From a checkpoint of a small transformer trained on Wikipedia.
Architecture: rotary positions, no biases in attention or MLP, tied embeddings.
Each number is 500 + 25 x the weight over its row's rms, rounded and kept within 0 to 999. Layers, rows and columns count from 0. Numbers have three digits each. The size before them is the row's rms in percent of the matrix's.

# q: layer 3 attention query, 256x256, rms 0.0481, rows 61-63,125-127,189-191,253-255, columns 192-255
# k: layer 3 attention key, 64x256, rms 0.0466, rows 61-63, columns 192-255
# v: layer 3 attention value, 64x256, rms 0.0409, rows 0-36, columns 192-255
# o: layer 3 attention output (transposed), 256x256, rms 0.144, rows 0-36,64-100,128-164,192-228, columns 192-255
q61 098:451493521525481504528484476507537510499554470530450488489473498521499461527513472432507481465460466539483532506526515463510507465461546503508503537485503498477534486554504511509459520518526484
q125 104:461493512495502494468475485529531511505482467496495500439524547512457492526506524483480499483476489508517483508476525465527456494488523495470500503525511505518498503528510512465534490571470510
q189 105:488449510539479496505496477529502530503497474470435511430503510522471499440475522487497503508545486493501495480525491480521488489460496505538524487481502486537450522494531518521466500524513534
q253 105:486492504506489548538476497550505513481509523522508480472544507517490485529476539507484508506507554482471499486483497524516471507481529510517518516497540525469522496489515481474525501509510530
k61 099:467500558513496470534489504487508540499494510507513520494510489529499495477422510465511483520492516479541479479466497519531465509495527523471478527446491503528497448522498502463517471516450491
q62 104:503469513508434517516473542473504514503466534502511468499458464473527500514472499495506509527459470517488510469483432527456506537565533499460473542496498512467513512525543494508508461497464461
q126 110:474557525494535474497462489521467501520543488481500520497445536523523548492483529502474505474527518499515503472512495481456514497536549488483494459496494491498515487511466535517515519467471475
q190 108:541532494481489525466538516479519523499524460450532419492488523514508466527483482492510536503464451549506483509512502461509483518468457435528477524485492485505510484469459500487517486517497490
q254 100:498510510471488507536536535470456492530525507518503490479494532484509489507492496535541534478453502512525489474445524523508541545491493456460511489462467504475520553460524543518480489496514480
k62 099:502529498477510496440470452507494531527498487487503487506510561521523485417532525536495505488518515515507447493491524524499470498484483455516507486477471523547503495474514496502467545452522504
q63 106:469520421503526449485467502490503483493468515489505475491530463456482536517515491467543479509524483508481562452484514499460486475512483486523491525495500466449495482515477457503503525514497527
q127 102:543472516483482519475480459507530542513524466499501518488551503538512512555477517519496482480513486531473522504459454528507520476522543490489477517515479482532478542486493508525508504512494466
q191 112:508482500533481485509491515510547481433476475485507503529514490499468525513469451488481463503542531472468488508538447504507549518484545505493517491504482494518509509477502478494535497497498487
q255 107:536483504461505483491485468517524503487516464519460466480555468524508516505435558479448450536501512505499525472516485538493497493527512496509466509508461485530507532521519484488500498493500478
k63 102:506512487479472488515531510496467505470533493527493483488528456495492476530534493482519503500483534486501506508485505528506496450513515490488482542462510447470483520448460505503457503511474484
v0 103:481477536512473485495490472487536503525509508462498521483553510528536509534488503518529519551502478506510472456474509521546510512537492547496503547495489493445480509503496497464490524500467517
o0 120:448478475514527501539431521510489504472494539528456480472540460493507504531489515520521508509531504461505545537487466474538498524458519509466495443487504468467516575509532511482486505480527507
o64 087:485494473535537518521514536553514569518490530474491498469523521486496481535503517510545467517480503501503481524493493550499505486514527467548495516530481548473452485458475545493480475438459487
o128 101:480534510524477492475507490472490487517541485554551486529493537517486487501533514506506552478500457480508541451464500476465503511509523499503481515448469519492502487471524518514534500471525500
o192 096:518524483491480491463518560475536478485485461455502505521465502519496505456475459510462466467541502524489457478534523544474481516516486495508522493530527475504523478539475492495500528555435510
v1 100:511520558502493468533430510543507495443502486537443521523490457500477481463462474533457517516501496519503477517495476497511486490492511508444499510475523500517502481488489553482503533534485513
o1 111:543498491515548477462498486516488509522505495484530486518498486482510519500474498491488505461527514509469495480504505533485474488538475498500500509471527437486514515494511537504500513489544515
o65 086:505526499473481535508467473517499486526509495503508559493475463476533506475520449513460550510479490526507496537508460476505517505527531484473499491548507491523519515509547515501539513512537481
o129 102:512459510513482511484514505500502491469505514514473492494514461519474486464526540496533483468516525504536518513471506462518489502484463526455489499467522552489513508500465510478489477507497492
o193 091:493506497480493514533517506439517497480478489527508494513506536497459487531495511521501460527463460532474535456496507505469510459514513512545485495536462538510472484517500470489500504499521506
v2 102:519572484507477450523502515477509518515516486472542497502514529518503524463502508486513475517504448496512486500532466498485490522493488523500462479507480468539494514506494508504497551459497499
o2 125:506483514470502511551453494451485543495486535528486440467537518554509504549481511516487489482452504504503484533476544503513530549480528482540494510501553491493493495494473460467497540540522543
o66 085:458535480479458449529513484461473476536505485499533567496473503501517515468524515489515495507517466514491486499508480483564509471484518503526528492486473501484537510545513502552517501465538507
o130 103:483508483501527509448489512522529474489479494506455536498464489492505516519529481497492522510513531463501530483491487475475490536506524492453508509484510508480506464494533519510469477493445497
o194 096:500470516529486507500504493516495471492501479451469533537534529486475469492462471496499471524491506518512482523513491533484501483525505538483486462515533487525492527499478520467534447535470479
v3 102:524516531479499499510519505500504463491482525512513531486549531501499471497490554509501496502464483480523474485511479469487478503501501552480493505518513501505479476471542562501483516509531542
o3 109:499477527463484508501481467483494505531492550501476521487492468504524524461534461508527500495537513431486499501512517507480513483476507526538500492494489521505497512511486516505469521505505500
o67 098:499541510502481516515488532458498504497473493499494490562523558506464464462514533536481490504530469528468506497495503461527480495498490490478479541510488506495474462483528467467519525486538522
o131 103:479510492546460513508494474518460445495472480530492526470525519477537453502470519503465528492505495517507477453503464494558494510486512516486507488513489471503524488443479492500533486521509516
o195 098:482500509466555481495513526519486503505530488457509499496507474498486510556519482469480510518464550506486516545452497529464466479528500475483516474508506488503503513532486524493502509544479475
v4 101:458503486501481485479445512497525478510496485520518492557520496487545493503505496494497522454437449499549514493499548524511435515467478504440512506479504513518466486467519449478517496490470471
o4 113:460545542522481514503499504516467491498487526489476474521484509551491514501497500512480500471473487493532506474482469524506500514502497519497486476484538465515559510480512450588478508530503519
o68 093:522481482536493524477462485523471505501495485481495494539545528459541488541470487555549458455515443447485483507483533522519481481507460491470476503518493492462521500494455524482478511476505485
o132 097:509466475465562536476518501460484517525480515523518541498495482511492534466501473485499499499449516517476516520479546503482537498477493481515485508503503515480471483543505507495542531515490510
o196 087:568507487511471473516516515498536496478568488508483531478488519496518469501504536489502514520550552518519473518523487479500506467539512482522515515499494514482488501520472472475519487515550516
v5 096:519516469517488512491530467451499549493516531510460493481514466459514482438494476493470528478536466503498468539485519517490514495492522518486479519535472505483464516532519485509525518565492516
o5 108:483523498484501481495493542469529519510449516530535457506520513531520497544503460460492487521521495494482476493475501493480503517481506484494502517492512454487482481496508485515506485480509528
o69 093:495545497483488542491486504452488457499507473536538498557508511503484488469505500471461460503457495495493511507541504468471503509505485556493479487523456495522512515479497497478516512530474457
o133 101:526460512464543496483511509547483506510544455466483530486500505473533500517508515512512542465480475510514530460479486484533496491478524474519536457494483502490509532492518519515489488515518526
o197 097:455492494547455505525476451497535499510479520491469494499452508481482501490534479553528500492520517529504485543495480512486482482510492532492517473495538480482533486509524528512513505490441475
v6 100:509517500535521499546532444528500489522455481530475484481501512515501524496473541524496530527458510475477503535460512492505484509527492481525500460479488497464491491478504524476481514542519488
o6 119:482493501486544532515481482487516506482505498482526501507493460489503463492486475517514530496486462468508496488489496483506502494528454505530491488493490474497475505527505498465453495509522502
o70 082:531478536496521501494467498462519505530526513476493468530506470501501546462485502515483512502492520502520509459504491440511505533549478486431502509496470500513521484455478487545494475500479488
o134 105:470489504451484516502523505504519492497520525498509511507513539518470494558536480525519512553536506494458451480473495578496451488484537515478485433483528502476509513485491464513532479514490466
o198 092:509517463512462486500531529501443449493482481520520486525495512491507544476462503482505495488513502527488534529529525503452495527461498497549493515509516497505488466474479515475525501508502525
v7 098:544496496525496483573523467518505534461491508506553532436526486464502492518538475483505535472500441495485499493494490501522540515538518506487471535515497521491546497499463487531515488505508480
o7 115:498500507492480530445477526488456489467509508512588455523548507515524526502530500530501494491508517520524489548523476487504502487499486515511481525485499464482480540534553511452486470471487523
o71 083:530560505491490474486488470520504499458469531517506486505453527483526498499511471435478491533546507503511484467477516530482488502541526517485500483509520535463524507515478525506507511496446480
o135 102:503511479481513515530507445515475476535513509506505544557515483469494479468514526563512523504496504501478481487488479495518506489478498482485482475465506534549511472498544490516522498520576479
o199 087:484457524477487483488512544542517557505515467475471484466475512512494453574484513437498497503500514493482506517536540494477469524466481473528513516488477505503463438448498492532496523514493456
v8 096:477501521516516473463515499484475511490501482493531514490462491499502532489491520519481546493506488500480500499500493522522524551509498528520483473479472480528499516491488463565535505476517502
o8 112:490509504480481529482475544494522486536535552456505475489524512525439487510503517483511511506506530498494473488502490472496517487472542493496549526504531520515488506488505500521456447515485486
o72 088:475510543472490497508488479521495514500461531478562508480490526525543510512517499490499536513548476548487527548474468485507467532524493500520525494473527492523452480500478523558477541466471489
o136 108:471505510486492497497479499508435528524517482486447556501485485501535479504511490533472469460507482519518489497486513502476491438519500500532503555553494515490481491551517492476489514489508534
o200 084:559456448500527496514529446463516472458502479522508491510496493489483517528487485487519483548513510488475512501518540499500496544511477499461477475467485511475530505489479482512539464478516515
v9 104:478480494531542547513466481490557485522508497479502532491488515483511472496524501464533497503501542486514523516505507467494514492494482486484515501506549507495515490472494476515519471483509445
o9 113:502528515514473504507503476482547483500497458518472500543549531481518491491505464529496484513533529489490458480480462505513523509544469484456530487547472486556489485500484498543475520519505546
o73 089:510514522509520460502484462509498495557522489499518557482472511489465514476525539492502526491466484528523515514469486476531494556483489476545489484420485509501544525503465516487521510469526554
o137 102:503465489490528522478485537446457553465470550508474475484489516467499525521488474524504489500493474509501513451516532506495443458476518517534499500530544504491480521466535511430514544512502493
o201 094:514513502487476469521531522550459454497507500495499475522462468514517476511510510507501522487517499512483544527489513500510494484483539496510447534473502513481507501552556496547520488513488477
v10 103:461476565513502492488480507499492482534520497539485458473533506514491479486458559519489513480503507517511488511491477522531515552504475529566468502553509506485475532509495470531534458471531468
o10 126:464542475544520496531509526506500499460502515472513528493513507455479505547498466484475501450495479501500507507461501576524503506469494498496500471497489514517475490535459495510494478515517482
o74 092:461475521477500504518445536501542515490482525539512518505501539524491516499515533508492531502515542556483502511445488483515489530506482490523491524460491489535520505511467533519486484481464517
o138 100:544510481480463491481519483497493478515503475480459532518527498551485518497521484484524481488540480514514497526544543444471510461523493521478502510486522482490535508454512498490529485534487470
o202 085:472489512480506495510509522499487512499486422521525500474471481547504494453482505508532501552471517500532492527498450498511490495538475459475502490499517459502457476516497490484497567493474513
v11 100:483491499465504480473480483537491502534481491481525472534526498521495492489491552459551522461488496485515531506485467452508511490479494511518494509465456479467473496504496537518492507500471499
o11 113:475528535514502541552515499512500546477475526488525513493461508521477466499491481457506467499477541475498469479505545498506503484506491555482503509471449487462455512492500509497479476502520447
o75 103:480486490489481462463501461464510477473486499496557492537516551486483492520512527508528510497529471485470485466456470498515499497509516490549493489481457491524481486533489503534491526500541509
o139 093:501522483497533486518472496524497478546525504440482515523524491531497507483481504511511536525485508488515509534515522489493525517492485453470485461500544507514512508492509468516512516517468540
o203 084:495503489484510541448519516514480505485497488564501495452540484476510504507532505478471531494491457536506532484526493490462522500495498505503508516484509519518497494482472477480524503482512491
v12 105:529449552461460499487465485534463497519488508506519487471518512471496533504540471518526479530535506503532451497492480547478515508468473499466530521501525520530467449532478493464547502472453533
o12 120:505515500487470495486472523499499528485498436467500476504512467482495502505518488525465513466482498476469488502511489511515488487489534509517497488503471463456459519460516521514516495578515463
o76 105:478475534515519506513492520517474535520487488484495526474539569513484540516510492539525495520521498502486483490474492513474508532477464496498512520517509525479497482511487516483509488496444501
o140 096:484538505565480512519505457502483526498495541520505470514488474524551473494462490484524487506493504515495526450509544489526505526485488498515516472510512484504544485545510487539477493471502523
o204 084:531471506486498497512522488516488483513530528490472536485489513475463463501514555479477472549473547503530507534479500485488504504553497494503515512502508507535481557490505503478491510469472513
v13 100:474503519476452518519517457515524523493480494491490458506497492536484455499544534520480506509494469506541560505512473456509476531523520520521544486521504501516490476494546466543502524519461478
o13 102:554511508536517491501469521448462478554492481519481491523529482530473507492519484492514489542485519494506467521473456544475488466522481503483480541500502516561497515458538461531495492496498490
o77 095:520537507506520490490488493482552523485532481493452472555524482474464511493510525530538481457535469465488524480511503508524494484499562497515449514492437507484514477497489524513483497494506479
o141 104:499489482508491479512533502485476470495448492515528506443478496499549516504481475489518445455492482524517512487523521478503524530489476484496518467518510529475523507522463524471512450496532551
o205 099:538468486484503524460493528562493492512520503466560510499525488467467513499498523498523509530514527493485439475511498512505456540511495485492501497477516484501517470476508494467499514520504496
v14 103:501547486511538485504480467495489483482520506493511522492487512526478510507488495555443554516489544494524475506508486536500465476552508507501532518495486442472508475490468486548531528496456514
o14 109:490504491495442456546493492509535500507506555534480433543481503481539529501496479464504504489526511484510507487535519543500483489476485511457488461505484517489480519471530506503516485466494510
o78 094:485490505558482525490526503457481516511489497488466449482536529541486469467465516508481488483533494490482497471515478502502510515516507521488525481448481453497483555486529525523514492479463477
o142 103:548495499455513491459493510539493512443448496479559562496516484477496516507524462474498462478490462526486482506508488466488456494468485515523494490518505513532491449483514496516506523516524491
o206 091:501504514503501536495496524532490487567527507505489482480511510497482485506474546492510540466495537509517511488473471485525541536518523493508498529474503523519509516526487490501485457506524484
v15 099:517492531502467519459484469513462473492504513535536553546515474511496476514472540525506501491506466514482488495571489485508514540498495494537506504493466505487502503456523488514475490527486512
o15 113:524510489503477530486528489498554474546525516477502469491500457519530540507493497506514467487453503468497492477476472524495530490527476461465508457501524466525506514525525507513492492522529536
o79 087:540510465455510489474520469459489497443490525488550498512518493494534505482471515507499503500555531527532502490521457458480544544509509502509492531526483484486511522483507510532523480495500512
o143 103:451506487516488477546525520466446492525439496501511468528503529469495486518510537499474543522537544514497499521526512494515462551488528524525461488515496505479486507540497520443558499456514474
o207 089:491486513515548509513464468543480589475585501528448540517486535485488471459543465494531497495497470517484534494460526513463476453482518504472499516496485544496475501455488457506467469525506515
v16 097:518489535478463491526517501476507507531479492512522447503492505544498533490524466510478515520479507495484486492495545532535472515494475548509490516469502500501449447555502516479473492494483464
o16 117:547471485495505544483451530525509494442467488502526461509493519490515508497492498517501527488489501455484450536515492538433475511553536476522491487479466495494490522499469475515502481516476482
o80 079:503506568473522486514487511471531507487509521545486446497465474500492484465484549476479511491492529554543492489497513514519499543519489514492516474438491533564446520497545504501501518479495521
o144 108:470465488515521519527532496569494550542579497493491588497556492512490484489500521493526493487495474481527514484486485493546517481452468503500528477498529493482527505521524502508463540478534518
o208 097:498530480521486459486536494456519443531494481470503532492490500482487490508483468496482469505532494477480546484455427477496475462513530468510456525575463522498517508494475511477518457565483532
v17 103:541498460530525505472517488476442509494489515507506522459519509511493468504466509497515527494485498500479518504505492503504556518526473455497504483492502498540482487507484494551520530501465494
o17 108:485510501528497461489500485513502489537495504510479457522519493524509493509527495451517519494492480554512490518459491485482492541542483556502498517513488474494497494548528519494481504473515483
o81 100:514480511492510499525482488531459521511455530489520532460470499487487469542511473503428538501498512513456487533457518504478492498479464503537515533501518469489472465503483476527485503543470519
o145 106:481548487497510549526511521510511474505466494492493515468497506482523482510523508545450511485537502527527493485502489487517524491487525498473510443496520500514514529494486514460545535499521513
o209 089:558474493514461526440507491498505512479516498486525485556501485499471524504490487481496448485493497462480507506564502546467479493518537482515492507523500531483490497468523515463470463467511488
v18 099:483521517529524484476495503515467465473482483474482515483496503515447474492505486473538481517496491474481487490505511509518506489493480540485500489535504459530505462519527474510455512504499515
o18 119:515530525489537503464477521508507519510478482503486499454484509532522499479506501547480501482481450545506512492497498544467476440524513515476491590500506528466486502495500496477518468493546507
o82 086:493524508495493477529538513503546483506471516507547498497480510474501460555471517483463497511516466518480527495455521511503489500476473518510520507451501490514471446463500469489492486513463504
o146 105:499479472490459508495512459501533547493496552503497457540496507479459520499538489515482559488489547493483522543516450485488512491509482473487468510491496489514485493519516498461527503451505491
o210 090:495486505509520539532497525508439497520540502520507509486513479509495479454463532464548475481493522473501508510487513482518509507481481476502514480518497537518514529512494502579497520570491478
v19 099:537513508498514478513526498534536499514543521485468502526523541504543513474501469531527435537521520508507459482506488510518501533533520475496471536501503532545519540494546526507494512516498488
o19 107:472519485518485508541547483486516482534470481489525504507530476495454487502521495463515450517531486531473496516496491473494509511537502505493453489467476535510499482510506529526488476494489488
o83 090:486478480512488478510530488545489487511518498474522508532545499497502555509524458491462452532529524515497477469502500494468529504526499494509501464514449502524483545508509540469493463510491470
o147 104:524504512473498518487506491505489496471499520520499499454471509497512509435519524490494573486469490490539501528469476479517495545486515518476489507467546536489514473499501475491531509478557535
o211 096:513491499488503523480476489472497507469538505502502499511507475486487527528459520508477550466470499499497498472494561488490485463486482511481557505566507471470516484535483520501441515526474523
v20 097:498472512480487521491500529479516512481538514549556489511523457499458500493537497526510477502523470465512480529455516523558472528468492473451491460504524536474525500487533499528488475525509512
o20 116:505506525515473474556539498533456505505466465516492480485485511526526518494481479499496504515513535455483526517525490533497486486560495447516514465509508505491469482506527466505496549515515496
o84 083:524498473488486522503475525517445496521463540500526477514488474546534494551494510506469507512456457533491522498503506486484481501502520495501508491502517474502483456491506523454500524503500477
o148 100:471471485523552498523445525480492503457468512437515519501531543471517503524483478505497456512483521481533462468510491505501521539474510556536493480489482483496542497482512502497509443486510484
o212 097:479490428512496513465542485507557485502548449491506506478477495488449546492511528487518546488506466531473476496495533485501526478446516520492477559515479508505473548548467454494493505482488541
v21 099:488530450540492510478529501486535559502494526518494483507505503481492480526488503552475500496497468544512479497452464498493470453447473508494506461470483479503475458528484565492481492486489514
o21 120:463485508450496495477482556493517516458480509473465507492468540479522538513507522436473483482508495494546454486508508512522539458472536524475495501510506528461544516518499445495494483578541515
o85 092:530486488505522525454523520516519530488496512484505507497474467503489445541460505541460516491483455502492480470519485479465459482465503500484500509484447473470497492514516454470515477520495540
o149 100:490497483495496471507500519470508499529497497466479512492558545525472496452526512488492504490468472527487530518475522509476508534514517521511521536555534472530510499510464553490467539484480492
o213 086:504522534506486492484479460527478501544504479535541453470494452487508540519507478513531503512516544470436506502505508507544497496531466487512494514446522497509490511501502514493508504469455479
v22 100:499505503509506508474519512503504518514497506513466488546464481486510495523480458515505523468520483495478487523531464494463478514515467523532476486511482461523505495498477483482512500523483538
o22 128:510479446512544555486497502515520510530521492529515481513519512559503465479530494483503501514502446503511512494505498456520511489457475501471460504445488521450485520507524466548488509459516470
o86 083:500535530496474499453570479490443502533487479520459490504508479502512500495489528500480500513484444499476475508516463479552464504513476532481523482486502499506530490528514486478523500530531576
o150 103:528480525497487462546492463523520491488524536465555491510488491476453517520520522501484527474499530482513502516500512522488482499531494465487515517494520461517502499476469502505480519519505507
o214 087:471464486501533495481509545485505531463519496451510522497495557509478520486485472459494492525536521542466449466508523559501512529542564498526479514538485517564511496487511482443527476535499502
v23 095:527486501506513501522453484496439496521485530498518518492502553543514462438456500527488533517502512540509481523557506487482488505494539487497490500471490515474503506492475498502517496485491513
o23 108:498492483500496496504477488451566492481544448469503492480493447513477504508498486485484499546528488501511535471501535502513506502543463447497506484520517450484506545516510502496490502491485491
o87 085:492508481450498520486447515467520498487497496466548506523487591505489517473474515505505519506471494522502455501512487514488521531487523538531499489531461527499521456506480497494472475497491512
o151 095:492514515520535450513526461523480533475470486516452496504525501448522520456484502501517482490541482505501480521509511503502491497516524506485532514495479473514457501461534494512494532458504512
o215 091:617482489518459552455508491488475493484469519516497466520503484507457502542485490507497493458476513491464507492475485492500494507517511540477499480474474516528513491479493502496506465550492474
v24 101:504549468456488486513458487483509481473492514484517484503487474484494490499507468505516504466441496498466494514492482510519506499483519481516486515506483489458473486493527522474530521478530505
o24 112:533491495479501501475525503530491493493504483546480504526497485517497510560483466492514494492459501453474492493524519474483468545486515544525503497552502535481480486510510457486512533494460518
o88 088:476462482525471512496474521475508528497474511499529496517442523502558500556451478487554461497519502533495520516450490509534502540493491457505523508439518488487514451477498518510492518471505502
o152 105:511530527473476509501501503506489502529484536485498467491520500493476516486489517492484469477497538513476523477470520485474494497490490501464518542468473455499511509495490472523470480512495484
o216 095:484436541526544526535462438504515520490536518476485514462491432509494498456513546528486549535525472494522494514489514465522534470510475491510508492495484521533492571534507522500486484531523504
v25 102:482522483495493467523464495472456506506515471510478432477496514461499481486483514504475505514535469490519519501491481468494475521498455504492509494499550509484493506559504489471485528456524489
o25 111:508536509459519513500515500525514501484484510457495508546519542483443485471498541549495544518461511520472492478540494465506521456509462482507475482489517521510501507501475541470481456514525511
o89 092:504523506502522518479440501509546502513462458523485487498520561503505498483466533533473512559502486511463538545500532506517498499482501520507490520519492502511506424498476525484505513491483475
o153 103:495420520538505502513530519520489462497530511551509501527503481495479528475490490497496501460496547481544511534502457511494533568486525508483549523467518466514513531477502490524482489519492486
o217 102:503503442477464491504480513465521485481531518481535533460488473519525518533535450472496490503515469475520478469467526509509460462517500500503488496566485507489491512501535498533473506519455522
v26 095:487478450493516488518492526516449487495521515462440581507477508515513500492527481511487477458514478507493504482537498506532530509529488542516523468491505484563474483512517518506463515532492478
o26 116:496525507483488479491519520509482490505471520466524505500459524481495531504513507495479503507516486485535517492501451482457464568512488507524471464532529504463494480507509479524490489452523508
o90 077:508496488507552479486491501514499468511507488505496511483500464473512498546502530497512515511499506526466488535512504526509496496479490511451480497540489531481488496494473478465502495549523488
o154 103:500452512462520486479514459527512486502508491550460474533485508472498476516498426508504474474462474472503550481475532510469516470469536487553540504540470518509498549486523515483499547492481502
o218 098:494509537550456498485484534480483494516529505496529476471527497528492489467489564523477500553523503513482445496481517478503521522467493525481476553448512451509498518503455499511501449495454495
v27 093:485564521488515502489522463525492515534538485451489490477515499518553486473512443529516500539548493520452502481482488495498510476529468533468451488475545497515504475467503497487505498514442507
o27 102:518487487507492489490529552494522516465492468555487472528475509513497464501558503490448484486436482486493540510486508484498533535533523494554527478493503524513499494527497492505508498526520472
o91 088:508574502492515519494531455531504442523534498465501509484486498491520467495458468517537493478469473483534512498508502500502492486508487481486474504480553502515530473459523501498536486488504453
o155 097:496484510533518497506481481465534517499457545503481514510503463513491522493484497504471491513503513520491501511488534541506472484438520497478478524512533517514489515497526530516509516506510475
o219 096:505535480504474501474472497502464469479480510464497517493525539487443548554477525504564504482552562526501465516518466503479518525542487530487500514513488479491501480528497508472460510470490575
v28 102:455494501474514478454483511520530489539467518487497505503454498518537446483466526491497492541460495525511540490495507467507489477487442527485517528522506515494571497520496504482484473504473543
o28 119:522438468524474525514470503428534484482514480554477475508525517500505465474461487484489495495503501498497452500485494528475488513524483486512490540449478458500500480518537480515464448495525506
o92 089:484490495503493485544517516470473504519496510510478535531511495521499469481540502523516480532504489447505526503488531491538484513509496467544488516521503535500491474514453521477486514495529471
o156 100:468510521541528489568514502529509533533502483487500500514499538443488522513504519478526507420487511497495501497507486491506473506465484493490525469513495497512486477484534489454537519499475492
o220 096:499558517467511526475494501493508502488481520474521456465491496516540525489496530520494478513511508491472520462534528510501545502473524528501475489516542511476490527461501478547507507482506473
v29 105:516481514517536513509454507469503477487496519475491554527530492472459503513455442506475456488532486544470532506461533505491508470503508502493510476535497499530515480499491515467479531476527510
o29 119:511521481459529501536501520498479509499528497518536520495475519534505524523482529522453561521493504512479516460478467514545451461492543471505485526528485469484485515470501465546501511508504497
o93 092:523484487536500520495489499532503494512509511530482486489515428473506491532521467495461460503430495492539527543530481505501515480517552489510496468542531524494489567529492488496468546519527462
o157 100:436536499499457496518504477506511512473487482499497523459521508530539501443508494481545502540490523517528485498507508486500523516508491463502530489501484491537499455520498509489466501494439494
o221 097:512503546489492507499498491503540464481492494472472504513491484506472485509505499525517480433543490483476504514520476489494483552542504545477503527457491543509495447510532501491495492505531511
v30 105:542457500492509525500489512505496484485493500444498514493472514509537475491545462488474493466482504505493530460513448496502491486531513520535540494505484490502515461518490516522547477514497541
o30 117:497501467505539493479456503489569469501463468490506452505539529532502538479530466476482491492501523460497530481546483494519474491473514509513507490469494507446449519560483512496497503500475498
o94 089:530446460547475535466519527533487536499507510495499505505496501500496497520533500475470516501479502484501533525450485499494539516513458463577543528509506453508490517475517494506488527506492490
o158 108:552564502499496500553521515502465477522510476515495486461510480474519492507508531508504495525501485479510499504501522511488494460497525491460497509518515557504497468449504483492506499507475518
o222 090:455499531511503482508503502472487511518536505523475504509485496501474506536477507512489515510503519524474460528511546456511504525490490489479472523503489539495526511467481459480486488478545516
v31 098:540456467539490476447483526532466492472460505488483483533447492486492476479492489512468486517502525471468497455469460492520469494516515454501504528521471485525523475482502540504489531471494501
o31 113:533528503474490508535468554492489487496488514476520502483513541472532515441455520494481484513462509512520531535463541468472505499461510494524457489467490490499460483504502563558518517516485468
o95 076:498494475461508497478510540476499508522467510505487520536491496515483476530475525520540511498475497467498492488499476470522506499505471453534501506461472498517480484478501545517470519443461496
o159 108:498528525514463510509510495494509507489479512549445498546530508510495511528526456510532512505487538488491518527512509533562506508458523544504532490485482531517488512516469458511540523464503474
o223 097:520457498547496466485518460456516504535532492528511498461492493534494519526487530510489506496515461471522521457484465505503476471548504474494470519530530500486518527503526483469476454503505544
v32 103:514537474492461465486467441465524521474519444511498484475483530504517490519523500531505453488479482542485510511538524497488481466503477518519471474476499543512505493537461469488525483477483497
o32 124:482512483505519513500525541524508495455526497463481510473473459457550524506520542536510530463472469482503516520478528476490517483510526491491529487530528551462522514502507464533528526467505493
o96 083:490521526477486482538451502454542472502545480550494466503556497522493521505457531493518520470554507450484537492491538524465489524535542470501487489493527505493544492514509523494518510482504480
o160 107:525522509507484480520511490508534502509458460466486505527490440496491486464495477492485481534481533534528489521512496554493502505492450510471501490494492503504466486527509523501466486514506490
o224 094:495465518487538537486509474512493519516492536497537475507517548524495490537487469480490463510498492478486519502520436440503486505526500504519472540508479473525452503490515506521494480486480523
v33 095:491459523492522531491481506530488540493523472560539483516430481488528530452517502530537520494507515515467495482482487476511535539475531529445541482518492485526495516546535492481520481548475487
o33 113:532469496518454495523472495509484498537505484508478516494513498518479494470509492472483499464511500481512539468487478571473478478495463501533480489526515548494506494507489488523527511468489522
o97 078:511490536485507516493497504495517505515495508531469510596494489500472545520491496506482529492507482508506521535505480514498469495521485502481483504453477479488482515479476522479485497502537549
o161 094:503494517467428518479492454505471516471506537513514531447510496506521490475487518530508457480481531510502452513480489440501504487484535525544528489512514487502509464522523539508495506520542479
o225 094:486531498529525496498525533514504508476539506468534476491510499517506502516546486512480525536536504539518509497503521475509493533517506488467480543469477468535496503492484466521479533519478542
v34 096:490466467517530487520507512540509482473515473494509494483500509500502447510492526505471532521520525497489525496538534456545520499461510490500512533532486505503486507531526478491488472487482553
o34 111:467511535505486485486509450536559487546449484494482516561496525477522509528521504486525481466502463523479475494473489491491505455481498494480503516472447506528529507528484511503503512543511529
o98 081:482472529463500506492515528566495454507500472493530501475447478539530458505477509480509534550487551500537533508485478478507506510490524504506510518515527569516515516534520468535513514526475478
o162 106:490512490517493479486468495441512486454516505520498511443552484531504520513459492479496513463526478484507532514506484510497485493511470509502494480522554519471482484455486567518472469476461486
o226 089:560489512457513543532514527454453525526493545498522497533502533462473465485531464501483462522489503506520513523530486528516504530495502537514483489474476449509465492475486471479520487455526455
v35 102:500507505483481507516523535522494493516504501490489508481450523463496479501512499494526510546500491478497521509478493451521513593529543506532463507509472522467472519462501507458500506469508496
o35 109:491526534539529518488543494509465514531522465499530522479502557490485549489481495469446464521552449516535498529501516490523474499459488499462545543450497501455502493500501533483525498495495500
o99 102:510514505508468507552503491496497513530526476513485536503520458489500492493498474499470540482525519535487522510464478498507489548510515481546451502454482526473523467470511514484512505450513519
o163 098:439468494483500463501481494525521504471488536481518486515511508485565505543474544530569540507493481485503508456479522520522511458486538486520498448518518515524459514503473476519526512533515496
o227 086:549480494481490466497477501494470493455477463471459510520488476508511508525512495504486472460493533493512497503526483530478513483552491509483500489509497472516513547492490470515434504550456504
v36 101:508489501517475498462471512509508513521530460533497487518490474552482510512527545532509505522521515494470502502501511502495517521492558514472557492536525480524490523520488510500448486503464502
o36 124:544513478524471499487494523488483481465490486533511503493551508464505450498468467502517480536497507518525506486491478529492503542543491502529470474488484504495513530497533531489519532511514465
o100 084:494469503523527461481504509516502507486526485505480492506535519491479533526450519521516488500473531497478503514506491504489525555507483507502551468472508502511501528487475467515473544472497524
o164 095:491511480483522514512509480488514499529515558433482522530414488450501516481504445499514515442548496511486453519462454495481481534548534508459496517529532513488519519509498489486493501510489503
o228 093:478523483509528511499519534502506475508508451474508496506497522494477550513508519514483522486508466485439491493494549497492466478426504478487516536504498472483469471496489483498533463512514546